Weights of a small GPT-style language model, trained from scratch on English Wikipedia: skips across layers.
Each number is 500 + 40 x the weight over its row's rms, rounded and kept within 0 to 999. Layers, rows and columns count from 0. Numbers have three digits each. The size before them is the row's rms in percent of the matrix's.

# layer 6 MLP down, 448x896, rms 0.0519, rows 257-381, columns 560-671
096:493521548529504515479454505517532499552498438531532458528484514482507481483419517562499516459568485491452549522508544491519524485544405502448541505525505477475523503539577553504461581485520484408483481509543533451476578457543518479461489508441468522454532549522471455500454476428566496567524431481550543512525511479492568463475455424474
099:565467522543490536457501422525503524524512578522468468529460482470504524540494550493529489523570571482549483507523483514588469478449530584465517459511549548477599503582459521475562380439447528446520506524462456529595490450518558405483446449506477504509439511518587397561490505536490536498431431452527495610492538486459480487418475437477
097:411497494474557486553476459483548524530500522442550509529506479501483488569522596528495476473531557550474508477425584542458546503529509503493448530475486557537468451430471497488478488484530417494447492511480448501508548463528505453531386496413479465516488441505501552483497508505507460382481517572474493511575446531498502575504535561505
094:534565512488484411670503547446485526497531492504455495544549481510462491534407520510503437490540495515511491476463419497535503466496451451492544508535436476398455517498554525532456545513478517441520442537496464435501466553461474458475507506544552498521557462507486459551473470526437463538448492585468539475531577488491521592539454516546
096:447493509561585513533475533580459534490434532460479536490515500563488400478483597521544569540516584475478541441499562481485459449536499433553537478505485502472503501586552514480480436533522397457525519425559415505459562509489573470490584507468550482547517482500468462524504531465567468526487464521509488516462518484546533515455503431398
100:514456515437478491523537480517493515526573507558457465497525441559554479502542435444446483479521437481540511567535567488500543533525535528428508475516540462519488459405555506552566509519465473510479455458517484466498480448511535460582525509519549486481481545507492482533506506452405586489548459527564481485488504515546519499516548457500
093:492500538520525492506526503553583406443539431462532505479493533472471492516532486431470519521568472468481477521476539383533470531542509497565611517496461543523515521504523526563515565500502485449465536531410490503492493523453514509478490530455492558477543520502548414519521516483462473498456444513498421446520443615534534496529474540510
098:506471533523531454543505499459524466495503580562452520506500543490457534548470463553458557499529471472395425469490459487541495504526422439518579474517503522514513495492540485531474533479520523512559469526509528530434520446428456514510455494516503426538544453480493455523487465521509556514498481530510470523559549515502529526488534528503
105:496450557518477478527500474516453492540568537463530541495513512482508472491428500461439552450544459501499508488461495456453516542451472484414499510457484448529489471512519538563477470374535531454532529500479461544516498522430539438491529528513498519480590538514479453507486440469482455466477449479535455464457497449471506454500439461520
119:521516479528493500505470497445480524500480485469535512441534505416564470475481529502601433477479556539538496514467492487486452573539475524447471508475460486439515463485447524426572470599427472512471561504500496473501520516456457593548484467571545494489493477485546540466425470576513430454519552500427545553540614479491467526530516551495
097:494467569510532406461545455524493489524515455532535523487517546439510440531511563504568495442461568517593535503449554560435486486507459510439443456439503495465475475518527448434483500493464468480438454495420548461494461483483488539564468515423507474499464547437520495519476504488500513552511432402581617449486514516479428535529489547563
100:507545490516515486455518570506584477516453453494497456543484516513436479465477540554494464446471560473473532581481515464473455406484488492495475475527465579479481521555466441355489441497582502472490561472475507412516514444489478480593409527492452494485445506532537561484522484439534492516530489453448508445548475468448542522468536484564
100:464416441506432488455436472483528536471452500495476454419456490534456497524492465529504517435475583501467436529520490534506494476527507476526511447489553568493542543507528516539495529584523492474412473528465515510479561423570477515568552441546543534450525496564466522541444520408475482503455511497537587536541506455488476526425521429464
099:477527513505528505493490591502521580525521500466471490549451547561436494474496525467538542453558498457453492480563504590486493513574522536504497576518441511509506532506567521475501530565530516513509496514557492415514564467440464508436475545522584483500492517549487512569504559481496421510492561463525616483484507566527543526481500583479
101:532502475511572438447528510430530455550485537532504493487505568504503589444457454545508485397507427448492510482461487528479504450514481522522441560548491518503510492565472441502494498502505584512524478506418493532451521495475520583493489433438473520472464498505461567471520514531481464509476547536539505467519551451500565482545441482514
119:474483510543471535506451556515574504517444499479481464439434584533484510508462470516516527490520483515496498514540456497509538460538534541458556473492540550493525512526463452482493438465549497526511525512443439483460529475511495448461481558437559495477515518532468546541523539490453578577567441480488470553469393467489461541503464482464
098:560531430507476509430520456476478427564538534469583508504477539485509510540482462545564506506424536539503459514509479426500507497547536543572492449462505492506510581447435509497523537536559498564472458483509545512518533547518484524586435496555475482475479498576498533535469525514516507455537489390532473509454533574465450429560428453507
094:499470455471476468440466558530541461475543464502530520506489448530495480443494569457502429513563559484492498427489449525488470462501419530431426569459543523491413459519450498485505520610473485459524454492450535448521509476539525521511501428524526482521464552555525529436504487473469539492488498505544513493542518480480502519524553526511
099:481510522494465586446521537526556509485459490596488494524496576525459492525442542588478518584556464470559603516473483497498544485502488516517442471517404480613563532492482432506542513577443469519495529555520573540496426469498589461580451567462518496502512500497482513534514454504466548507451562463505495521520513446511461446430561472551
093:554534468497491535511476477515553586459476475490521424536498482470490487514468592518616535482467533509510467449477523491544547488478457484481455559499403436434487509469443537492540443511428511463499552467535544460471511539507570465516499505528469541475490455521412548535473509468408481500488516539452439474475520480503442537572448490560
096:549556504469489531476528510432582462465541485477414456492489530414477466534510553520483501524438512487556514495422546464506536420505495575555562501477561474476529463547464485479458472537573523530476520490536549481534486415468475492486458586456454543502582558483496549514517555522600517484439417583530475532519510450528492544398533482453
098:498493435513605488468529521527496497513461480508507386558483510536553490452427522493502489535531481499503528507559566507435591480530476540523490560458553545422556470455441441555504491508502486483556508394406485564568506481539516468501467477592490516484518478547420449481459484507565481494419430522461475512446509494474531393564500454521
103:485501450491507596548495496568509479470478509502511503436538593537493503500510520568523511483434519480464550431508501582485511495529445568531559482535446479523504472475511500496545537576479512426547525516456491558549407505497484525414547518499439553469553513525448478473579541460523505488526497571490539555471547552486474562471497471580
101:548506459551476501460487431459494479478435511457529497567556478485474529463526509536413460500515536449575599476494458445470485522512501452522440520492449532531466503541461497501512419438569483506441461457540454553438488499526491445503523517458480477467546524516529473544508499540539466511449485452488541474403529465544409567506541568585
096:478509487550491529467528464469512454482529487515491565525479485490454517586550529528595508567472514527558476535466508508498515502565544519504488508445460517576466534517517482508504457528535495486443502520523515499534519533518504517585482502516574429488459528567527507468469535548479564445512530468488496508514557520452498523441543531520
101:541524494519529412504481516502548433551545490493496465506494549443499448498482481599501498532423565492494481462453497455463505509427540450504463479582521570485513527531474485494499498542467505557491552525597530563446485511544492464453447481532517473504509541538513539493508510512474461494576484467469513472530488529456500566512512400478
101:492611535471520484455476563495481522505451408495507522482463526457453488513539461552551477428527537480499502487519544535504475514477436459520480534592483453433486478422532527456498518528459532559485496501576484484512496502461455521462451459500404489482491479474538525555477525597449410504445444527493504466518514501477410470530508498540
098:525503486489527528478444530522494485562479498440508441542526464510488525536515437433481508499454521456496464566466498544480493561514524500500529412489456494537487483528505509549452459470510484504457486518425425420582455504488470470515452520472530414585509492540471557500530551518538498529466489508528488450481477524491463503537490507443
106:521498504553519481531496443507543538531513543524402511539408533533565501494522498556438465447462496504536482487463487485457488458466508489507443545512511540470526531517511511522445572513520431552565504515537560596486478484500437457486520466502549492517414541577535436501505525550467511538509511524447532535448546504457467511511465456488
091:450481544525505388513535439489516490499467479477466525484393527505544467530492507471525541424524527558544480424539520503504523513533535512485515534515481547542442509501542452474494510470495519573445524531485530503541516432544532425434479474522464466426480537486503543460475562550591463530488483494492486509501429503545556588431533445517
100:479417503513498479526497492500472505441502530453464472531483421497528478498488505459459461495504356515449462546524507435511423520449535486474450550455543444460524466533507544495489527526515468482492415529512483482456532571547518528499511565444506383521525616461491529484500499518504525513583470512491477419465519514535520466512494489534
100:522495492443486566520455469486514559539453539480505456484531500520499466581571515420492412590516411566497521486428491498470467529491536453464475560501492491547558537552528577507564506502384573512476507562490458523464524457535472530449506493587558567623485546542444479480532487512533487516520475613499466479598515504513534422535486494481
105:463495456543488512466545528489462443485474519503560420493485493490454426480474495485500548541498541437491522555515443501461499536514531470399583461469548433600455440513530466506524495466576501457472466478506557475516494553524540492499501576400538534485519506460540525431497441512461483547475508521508481443508478503515510433474554463535
097:477499506527545531460563542572435526446528556487490570538524516424463546493515449451461507477518512448550480486501459490507532518473455508518481496452504506428455471446506511484536500510563534510493519520501447549562495508450506497463530515455558458502497533495588546495481517504520505496477477444462531509489497499504485473478575526509
097:507461508445470453471535502501409494475500503513445444425467472460461469445531462511493417579435562579581558531518530489469478580482531545444460438572521506553549470571571547498582537497487481543502497512501402464518499543517461509444474464500437573487426517440494536537472554437562486520487524517455478560420566494447588482455479586427
094:425446505494512430537474534454464439506536545514564546473503522534457494513552502410461463446467480493428561547488552492464545489594547422579479527518500487476443498488541538473512512523463544461488412505518509421467509470468484550503489499514554480495487487561487399442550537422485545482585510508522538559532540531468578538440484499456
095:461427484576514530498427457528490517559431518502478467443484531474506518446531467502393473498520483550433534485480410466518538442429455537527556475496457476533461469517549485468485510482623522507511509466510411460511535443478523505499485530508557504536555453497459567528489441493477544549527462530527488525499488507488492526510495542539
099:487452487531540544506525468462499463434492523583556531449496495521434432469462497475551546465457491528472492526468492481539443469564444444489535455461454447518511550499463507496574502568432495465553565501472493517452528538444485529484522527545543497478508564601471506508536500500480484475586533486527554546506528446540494445458497552544
101:454501538576513506473519502507511479479493468445537489540517485451493474588557489437571498529543470525460505501434505507479523483496502452519479441477445501569495488502445531494478503466489510481468525474504481510531490561489574469430552515560479505403488521530469534522539512436536458476485486551451460512539500564573528498511592542438
093:493578578521504565439514448447471523526542396523493517533512554553476456526508480587528524460476549541507524581486474554512438482411454498503429458533502460439578574496499500477531534493509464588515493414427454511543428480458444516512474470462398510501511619483501519535569509510534500483518523482528493487496539529421537556478510431504
098:557553546467481553524519525569526522473518505445495470527494545485465526464521465457461506429495513515421439509509574449527444456524451506421444503524506490438532504536544557568519501477573555540571496469522553540525531527499536568479493446536513463503490471494472507455498473426534533552464521534528566412489545522475535387454477461470
100:392563510370471534586478519547530468466493448541541489512492451459422452522467459465553496508487523579519518563443542520577530479558507581522564483516513499459468447536493500533495562534489475487507493451516509512476489485522490484481467527446533496515488539474517499561536532518456470542416479485522586489498500500459529545544464502450
098:490499540485567425538541503498572543590498459469522494468547544553521518514441565543546495504527528471485466466501565487493467536493511490485523476600534479474536568557474522475487539527475455499482500563461485486464495553543470492517495506477481443508487487568500532519471440479425440457450492509487523507522429522507536533526511496438
099:589524432486487469525546483514507484495556518466475474555503488496560477523519552454475534596490523494504504435486465514516526553474583563498466484387462522528425494470498513482535422478526461506591437554531526548517543502591509507455483490504480475520528493436484484440416514451440561564502445425530418468474543466516518481526583548478
096:551501454529486482450508492558528427521581476523433498509574515497524500509571503460491492515504567455528434573485536415560540470482553471447361470441455464539463538532518559469532475518462487458520467509584440518523459436501513472545523481485402442502559587512529395479581538475518520501546503457554465520535491552548482447469434485592
095:437543519479462501474423442491505470491500538492490550488485511544498468488523408547530423477491476422531506543456497489552543448504518503436467479488505470484531504516474569544553496480507488527554535477541517469566504472503484521561498481555534477485490509452503576514526491580431516490550467447535447501496456508466485460439514546448
096:485500473574506512538437538470455456454513525431496495533446539510531458557479560477566468547521477463550475531473527457509468513431463473471512475479469604575427506511529485471523525451502510516532458545542480513531465494512466522515525512450462474500511485510514502431512518459516550516491531522482498540440468445456508456484497518459
099:505480532431548489533512538473517421546440516502527433443497462462507542510486491435507490481466463581549518514465424556467507505571515530504475506503496493402451469488481553418501457487580544446529556535542548496438481508511508496555404508479476465574567464495567573554562523500437574488527432450497496504473561414495523485472549628496
097:497515488495505538515478540538519467448510486481464567545521477413497491483463515457516575477512534489485512447598455500546542501415507432528515518559510513485445489508493440450546571465519497457496447541551449519562483521515541427485540509441489510501537532478514520582512484489541570471517567509514523472493487485504487431457389514462
097:371552495529534443431539472499531521543480492545481496550498575536502474454533526501496526549499544466507506497491501513507491475532542524453549512554547491519490462499460490425504571537440475494516520498485517435532480492528533535510479441531523514451449503495641453494517484438506453468535494494502475615471457507400463470500462430496
100:501510501540449498505481518482495522537445506469588519526554455514506519477542508492443488484572467467526511485491484564446424480517489563578545481454539514545513474530504503496537438545552552537539500442518477518636551470487533546504556538424459545482522453516519471474432537469540494550572502528537489455520514510525513473521497476511
100:502463537524527518506516495535510526485474527531469469478441539552503455541503522560522515456439454616535479488555535503435595533468538468483481517559469534501455513438424467495531561471441507415525486478455469559505516500464505505452473529497560474509453526468508503594534473528498484588437506463457502514470526442480600482462464597526
095:579577552534468563536496488435513500499550493500464562445569429480581440498509477498489485510524457520527533422564512430514490489467507482435526471475475471466451456503491549491583497540455517533506563536498539509469445579436468483449589483453521579522414524446439476588455516505529411495472464488451519499522569456516479492524494505487
096:469459576537447490507573467467553485570521548486433490500438478473513488523534552430466511505490496464544498517495433504487515519576560507559514497491531492542498453564476527542432527561505548541504403561543511526516485536556472497506493488439520500443487516522470484479521448465446496441482463485553463494513516514433521536473591539494
098:453437457517502481482429480514543517457512457550444450493597498426539510575598525469514471484492541448529535441540496416508578495461496499485456470578540489547551550447584525529458461508512546423481511470492459519499482540546526477505508502474503573535575481461443508492550547478522482455487521409409514538505534524557522487508482469492
095:585516496549459372466521528562513456531460459541515450487447481497508524392467523487401491467508549486520517484511474462456493531517505426523444501458626577477528546503507532475476497414574459433503471494503501441474489488515472549547514461619479462499504470503539503554583452536532485395519410481479479489468494499415496459530479444516
100:491563480500476519500455525523556527528511539475488465535438516420491541620492534483446493530453451526508548466490462629489508497497501527452439474467492496530520495525573534485462486424559515513453522502533491550517517478520532413458562493513497490484479545490484419508407518464545462519504491460501509519549457570484472573460529616505
095:550513511550477584539478512516501510507454532500482522564518525552395502520529513509490522607455422491503571617508503526463452534461608621474488485493493477482463504512401441522476482577512510558510474491510491502548472498460503453484481543464542509532516468517550510449562503457482400542449509522496528421458460540496543501533486465494
101:440501499524524480504391547578473475558508534551466472491521498528462501515553470474533552482491499495461502451491439543504467534479528520510447533443567567439560562462560480494494471541499473500468447527486483469458496501535555466530426553575462484565507504537495513482473571538495469484415511497525481404491545553525514566556397442450
097:493569547510506537524499498468531538547519497454414502450536514406510457440450496507512506502556474505399556453513466529439496500484488480432545496489491515510518533562450565550500474469514527493479495486499501373497572568510510597550511510537516507491525510469414476456500535491489481535480505511468476461582467429442550545524553553459
098:488476513546507482458483483490457441470563541584408527474542487503492411487514410558598566462509439442510467487488556432444509452551462501478537572480541431481520464497480542520443437547506531569463515453430472526474415554467516523450529474546535533411496509531500483588445484541540480520523565494532513554459561529453557486432536475451
096:477434451581520394532453488546435529454550488481493507508508515465503492450523474590436511463416464477512387518559473456485487422481473532585509532468452555528440465476520552509505518521496497525488418539470523545463488498561466430541503539549559589489473414537496475553465480528504474524493480540436471467482498526457551529533516511475
098:461427526514466470463529473482540513466546490578549417530502495457500449490406522485506456498497407418486519446483499505467477541512568437480398475492553524532452504463533500537492537456532448498570462467501490523478460403514425558456609517418536486464525414477517520415531497520512522508475459441513571427499457475515488539502464543456
096:494553515436450517539434544530455571460491473480516483471449502423452448452436512494514496435506543468487557556524495411503528455469537512449553466550473536487447469491415497547501546507515475448554481567551540530483495451517468499443458530515462484537441476481506440498557515501510432492523532473482485470494501497511495505522467477444
101:622436529510529488504520497540444525449518530500524531502472493410575460519499443461489531466454520514514435484480502518508603507475497532478504477420482440475480456512473551479495464462531489493425473486492473515473535441452466486529497488543560428573542494483549504531550482540534513475487495404501477480465546496484492454499524550540
102:487493459497439515577515497552488452492464506522554543442495476517554584535529511526489466436568502463557482502571499570534472530464439514480464463463530537523538539545475484469443436476558458506429522467518527563468502619501483460429510547483489493549499436542576554489511547513459606497504508497486500387554535525557477538565513467501
106:476451456417470521495462439471473451563519507531449526506549491488572525465481454526539518488496477520563363473537483461469547503498506515553427454452449469426478484527498479485513530518493482510549480516479512509489457563445429489533569508431514504550495444472540528461495482558514530455551534501459488474514496492433477507513502436454
100:503446461490500522549519478469486526484503552520500522496431507455499452471474513595396528513484550514502520548511481533472465426449489511467455558528555471535517528534462514478498435479559480488440585483478493533542592480523566464492450527472504512499496431498487485451492455472548532458440466501473542496517542398585549419525472477541
092:530494495518488436475577512515492544482517512529521526465528528494463521366459495530526494483442523493477482465484541598537460507487504492409480468470459501570503477421511442469466501538544455491512482532573504529441528553513523498434564500445516505481468577549467515487441537544482490495496488477467535529498400617519463494482477545524
103:487574520519475554604526556509483457493512468485558433421514447494486492469440553472507404488466470499436471516536502445471454530471477579518528582482525496505515531487479481504547494474532464461546497514472481434484414420603518517469484449509517550475564424508455438424511480485526500492520534477515549468501507505483518529545500501564
096:519520523506477506502446484518518445478541414488473541474486446500545495445520466519517492558531531525499482467549467574523543514517491477519536488454556534489477470486532502521495389550504467447483496489516518524573508518518474520453482507496538580560507572554431510465545404521493469466542392513508458542417518496511446514532479492513
099:506481535544477376497483470483494512598444609433526558484520541513481499489485501474468518514450464511541431495411504461517466547482546507457461505469485439541531489486504526518480494507524573454515443490445481552506585508480482509520471524467453503505536520492527475491419530503550538538450546474491452533483487585435578516532491511511
096:480483472450504602491538544504491446467491569432592488462462514538467522493386526540515487526532565520495506445491473518453420511542519432510452442434481578551469467479520462479451477502588572520526514508570496539449597520471543519430465570554544464431533486554525477517411452477496486560550511529459509535466527497510547489514552503542
094:540553442492479496519471490429453550483519482451545439458434524542525517405441496442456484454557514504557524503506460499487462531484539446561445516527515510526448508547439552476497594433549507443573485472514408498508479507481500480513589478489501428490508465574505525532490523472453434537563477453508558521562504480475421528529474505454
096:497473521548530482572575469554503516542524545486530502437537548509504469494467470514440513551531488529507538553424572485453469529534491485553473547540470565515555485541579551474540532538448538459458529527494539541512509434402504531518520559495517457429466515519527520507474473503514520478530513538471580528487485529540492514501440436453
116:505513538485499506622470557516506524481522509568448529359518543493513401508527530494486474552430480508441543570471473535490491489530497493508487481455479509488479524460483571524520530546422465524499520486446492555463531522501511468476520555516550453528465549458508517455437465470461507552471534484478469499494509472474464545520525466537
098:469433499450548579465459472519481520519453573462551510508476535492479499517538543513422547536506461594609507449443513522472470456491554422482462487536475472461489463472436563525483527461523520568473535478505552488464414506490498474483503485445491433438584577498496459454543488527546444505476569491520457435510522458469570522479516469489
097:465476489511410506515469465505542536458484559546537484472487495518429498511492483433519522453399538553460431557513550540472451461521504586574529493480530547493552424519517513518444451427518473508519500499479513536516558503525507531459446542516469499492459429491514535457471551444451557560533487470501472507495455522583456498514514530513
101:587466542558488476500500460467485501495507486460520493437551466516517495531509470512494584580477474520494450480510473465477474482556504397523496492574527491487476556512474506515451468481560435537468500530443535482566470485481467546531463568506465461490499463507450485543537607502480463471542450505454467523494534495500548498576542485445
100:511462512504446492532517502543451465441520484521490470534481447518515520589468445496531526537510607456479480545537430454523590439531550513508525532547507433524487522518518549495482475409560549411426547467504502478563479546508500513509578493469572548534518516534537609413573456478505566439479406468449486458463448483451515545537509464564
101:504592525535585521528434420446498484514478529503434491507516566524480556437461496522517485424395503445544522474395471550479483510429508482482518484486505439505515563451454474524467525567515458474478517464520418615579510554440525461480542571463525536478483458458527502539441464558446500529416481520523501517490476524504510543467524507488
097:515529426460411436446481457543548478507527515558472489524466477498514473502476522497547508512439525483440479469463511461532519534472594559419466556450481474476481470470534522526500537563457498527484550506479473476561531488502471488425425533484491461526435433467458527544505478516490484449489451519503543457493527565521505514524481482601
090:556501506473498514526502555548521481577494473501505545571545458433511508515513507511562513562560531467534483495479469486471547482486563425547520459494491527543551567488522473486513482467490539518520548476484531530443479529545521476461514442515464472511530451469490484472426551451545519560476439541517581493531504399495452513484501473575
102:449504474432515495504514501497546484488464540536456461490489423564483506546511530447533492469500457517540565540485503485468510516488494545517577468539483469460544528524484485579462461462517546476507510571461447539431460449428473457502458542544476521504547537420563537504496499493579526496488472465457506534500421511453478560511542510442
161:509473485452556495532489498501411536503552497547521447546492423488372471478550449519550471487547570521494556496436477467527453474408514539535528541503568476502505485480490544447496494491504465551479492399558520465454480500491555435509507482526479486524497512517606547522474508460562401478537502506580561432524534517544530531546501489542
098:516547497457505454486522488541524439528502625526526569492483538519474519451479523528498530488576588445526533519507512497469473553444501517483455584500603482467575440500504515515527506504462500492525483505448547479495512484426562508532424491510481542405485534511498515477490472492485533456454440536482451479517524528553490444530444488508
095:477485559469480526434414477522491450487493471471469495550469432556510529458526460446501484523539467565512464535490494488553601474508500481513543518519476540545453541538507453465494463497482487452509559553531526449538469547495446546511567496564436520490506554439491487522414498539476549510498500578431515488557497487487503543458526540469
095:492515544471548502548449499536570487533497451587443484502555530518497536458525445529514559527593433449487444513446559522485508435548425472460504468497530581507482527469567507511524543539498515498519486498478476505541439490495491572507536507492509507514423486505512521473557405510457501494534492540480487540450553553473561543518487498496
099:548490455431492502515495401513459533554495474531493427559579490526511465496464512538506476494429528506586538516441544598445483432533539546487490490533530473466454497503510422494470581452501450509476507503410470481466503481501533449523436504435510395476565530473559504473480469446526463539470415520512422510531478435517496474530505512570
104:491499484495504589431462520470492457439531514470447482481471544433515505527521528469490552447498481473492549505484413509492471514509495466486557455573496525488486436509442502559517554471561485403364459511492509458462466475470529498507489423472436468479477471520481542532548535507394559522463545577486463513493473468542474524500458534548
093:484491459500539542484483527617534485490489497539487554533501434505482521528485449491513504495521486429513494419481507486537499513486554494483485510581482486501528460528505581541429433514453555500531425571508518482512481457427485426564474610518516566470528491489446577466561406532490515538500482517541520479543452492474487445496420422521
101:496435420450478431486464533537540511512515470526494451536480459421491502530562467562413555507540547431497587419533491509510564491501471528458525433522475463448477485448557518472490492516519438514452410565540517427539480533472523482446520414466576433510488497522442405554489496541542517554519538483494479562532455459490516584495534472533
106:406488469534532482441454469559516493505516518554560480496534513546524507527521541512543450511554451521480507503524506477538475512461508524466486483503470503561552488503514501466472508442560501504450449519499479457535494431551515522595465538431449532495596559482502538487504551520500414482424459582434465595504504512504469561525543495469
102:559507481502473494528475457345527494621570551479530573458456544601565484495543529497544528530420458457425480496496514461478511497587495537498509474467455552532496452505551471499475487509516498532550543513511493512446504454549495503440508497542455460553468489429537484498459485479437546503499468434452598534555564497477484510529511541471
100:501553458458481417514595420450484453435513445475543496497521516499492490566514500447446502458492478487503513457488431469534460435545503558429423497499510571535463465558467450551507496518500498489432457542459596462508501528484503440480493466495383504517506461480523542498470508495462520580420481552489590518509430489494562493497457493528
107:480481439502491547433528439527509496509524543484502504523549471466502547489493566493485496490519480471534511519514477535497530550525518515520533493502533542542472518527536542466521517517499529468478509482479585479546484518570521479536513532546523526554548475443479529475507523500504527472520445500547451448465453466532526428492492500504
100:463491483544536490531479524564473582547476460442417481493432508507456484503458579467488444478505581467496547474492479544564440545468450454532527474567505484458571476455471499554456598448548499526494471527479490474501505462513460452470440523523558570545510504457444433516481478512579515487463507523504472511567555413487525567548562575557
101:470564456482492469483471567507428470444551490523458562476516505491513446548503531478439530503494493486511473492513544476488495477598477509490493511522470559462462481453513466541539552545473430503514476506509469488563514526518429541491548479492480526525419476544521429541479488571549487543481482474455532525473531434502531531494530509482
098:499425467466447493502493440524505422515528538473525485500500525491482511480525542463558483495523545467519540459500533567425487468434508533514585541553479500490521477448499493540444495523456497501481529462542503501503494518425429478528478489433440490479548544467457536469479536513505405602528533605521529552549560570564524543449500534458
097:571511497498532583481395474459507491419467537532485457499430437548508496511467581533446465481470487516493409415540474457495490449539531462562514462489507549436473479491450479523522522539485477504510468468450475482572509506564558514491486509554460444562497442511496503554519525450494457494529557494502452434482440428479415521452500500490
102:502513482478490461547517473525592464530489472529520415492417466459484470466611511452514428398555460514432510472439505465464464475416531495517501533450536512521483500485504516549493404407490427502488502427522554427550473460456537496513442524476490540463470535483537517538495518468467472536502555506564420502502522455560533456518502517468
095:518492524488455515560478531503472520479520478546450503505508535522538520472505550542527471470538493533505594456485519445486512524491534488535534490528590450545591461460462577489463553403448527495499577551495427552475510487417471477533537467434478467424496521534477592571514471567529400554510483477466538559492512549482455481536492485527
098:460497505523482517517560533470480482433448512453452474510447493518508459496499516454454521519526518499572458537479528474497456573482471525502485486465537590537466495499428493532431492463519541495523504502513493519429488561466500478474513490460551533509504552542536564460519553480419505477495456510527456501429495455497450526479491520451
095:480509500504487522440543481474516454502483495460484440494432582464540429522538509461476567555538507533552480572574553512484535531537559420509464514477460512459426595483476489517552487500482450490539536465527504461512559511538460482431438543455491387414482499427478489540482485515546519480487527465510513456495541513539512489544498456473
093:467510474511538472527478466513522575485525489501527523505501496437524475460400439550481463490612486526553501519559395533545500489522505522524510559547485502494450486530428572466424486426546516490536560461515419482482494454483493446457524517514478437499527528460459542488427507442408542520439577561515485481557547518464480502485516502584
101:520434509389464522542535509481516540514545456451525500473480562541572508515563432489517487517482488487535456503514554521540429616532494485470462482566495459527507454516489502498533524514528511524483475555523525527515551539537517507494573511520478516448479455479554463487491501505449494428465500429476518443565478476434478470483533549501
095:484466486507532545487493466522551456499522527478504539495567548564536455452471481520519449577472446519470495448464415519457480579546502502518556433480492472491558515478548525567485525482557502536529569493526480526427441478499509482427557492495553489510483481468447506532532514483488530450519543586489486470491520578526492513555501481548
096:496476547522453567462497554506513617553451548497526510544487542540558529561459471476509476469504482480526431488487477540498533490535512447532518442592493493456490594525539445496508465489490489518496463541507506523492480425571474462476454430458515515536470517471512532520472546435586506528527462553436510583507400541495489443492516459528
100:515510491481503528497467495613521517498523566514484497480517455484480565438505436526452521529515472481542523517510498468515470515461425519450470506476459449524546477508439526569484450518392450498434491457445514519450513562469513506567558501534487492505566478548473484476406491437464474553459485511557512509525405526438499514531552527472
098:515485502521487509457435502497545513544475525444445507538480462540508506554502498481507475520446486528517456539580533538528432532459471480554514457579540474503458519456460531524533544497444538500562514514489540462492496433563509471519516491458503507517501577521491468509501565519495447460462505454437501546530540501449526486501470465507
111:488457500505581525482515486568460495512569516487505448456505492537526476499490500455499483520590507521531475563457477482531508456532573482563495446532490495461550537518480550499453484475466468483437484404486503510466454503442492384535554582491514457456497386510501445513561543473525567470477493491493459548458420561559455499598537521464
099:484474475476523503535493568511477557499414499511477473488462556534502507469543465486545509527497590505433486489502584465533486515507509481424467508559465459502444466483481476454480558580529531475489425478509528489534481478454459501519462501428480479482513516510561490511512525535517464523504498482543546486466598450549561545532562484455
096:466477461464479450520569473490468535504474545548480454422514475504503492460512397458475439428449518510635528515513495544572482499441500508465538557520541452448545509503502447510487420479522422529486482504426489473522556562558587516501575529504482385565565542475510539483445466519511538529475582541535469512508515347440440531409477492440
105:501460471517523502560488447447488485564502539512469467553458496518504430439505535499506495525515472548547476474468524445465510454448534535443511578409545457508477517512540522542530460499488541451447547503528593526469452495448550517529477557533556478453531461494487519565463470578475525518422488436470531455515524435482522521510499483489
094:501521453490540500525470496518566532499508516461504493504547543502502499505474580503506479548550546470381495446457502516507491483528508556421477496484604584513532433449517465531444555466623509506518423492515481496511436497507458446511494433538567486415570552472536486545479547495471474487565520480496501580501526486464548525465547609520
095:494533497535489579466496479452611481541451488501459488512454515491524533471563528536444571486484458560495499521487505513522449440529541486562448519503467540489479510459543455479461524493413483486492532466546473464522510503524539483473477475587447474501492453483454563541502479480505481504459510528514492525457474532539512532506434414501
098:521531442505526500499497501533555459529559462518484508443550472441445472447490557432434473459528506485457459536531489506533442483430495510488522494511570463575465535492500515506566539490485555500538562509516488527403526444540485577468492460454514470519595535490489513459546464549524451495556473580492463546506548482486522391458509452548
102:561430485601555568504562540532481569456495493530504529501513484526543508515449483584483498481503473493560469495491544433511581539484512490516500464503516454501482415509450483517491476497455447448441476506485488489560500455453470489460525464452551460494452503606488401494491466492506407506477515481455538490536496554495528539527466507500
097:460559486567455555504520511471488444496517520494500560411468460554520522515492540448579515483469546366493467433465508417551469505492564518537548575561495432454610497506510493500502522455483462475541527491454419583540529454478521509579457472491438562503509540534538507506520580526501514540453483575562504495490524460453482452497545461471
101:441443433458447558471477527537478540496546499495537533480555477468469497461521501492496526512569492501528468568507503463459455451445521471460500574541476459522469510449451510493522550509485448466502430545524521536504466450543533493542540466479522464543501459526534544473483494497435481423528436550547474524475525467508466447550503465509
100:473535489425444454521468619509510565509483469496493504500459465499513541522428498491493494549512519481510394497550547505455456496598611512583470476563498540444479504454490560464480422491458522535483506484547518534475465541462532433533469468539546473516536457539576506476530443542498450493468538495462519513541533488466463595477553536511
098:496503475491500502518491561532409428444488499524490502499422534470485556436359428472405552577515475541457571495546487409517475524516534534435541575585533529549538473455522503541426521462506543471460465500503487458525527403518556516541489517475531525496491553457543497532508441519490473507520535464491557545411472453523457465491425418573
101:465547519470519501535510421463572422557518494491466511596491474454466512477514456460503484507501426522562570513549509480455480452465514486492527519493506517486541526511509551441483451506653472548449483484523522462502480482510469535606452477469561457467588538512550533504530524429529465512532566505574455467562447467550494539520451507498
101:494492530470486400495435509496490485500523424481536543522536489472512471468514502437529538464483518507438505513510435540478427428438501530509494483482555586482439442497492550432510551497579509568482509501584466447507463556578437417496530475437513527517506454533549519518524428514420500528523484510472549546461534434441511479538537569517
101:505442509514519486538499551517501547498529522502552533445534500555485569480493560545423516510505479542489502532527397500483455460503509505549486488473487565488446476399504425549509517509427536568566560536441474448447443498511487441498460575464475499476428444530526523590468514446507484481475483519529399492443539537491420518448558492521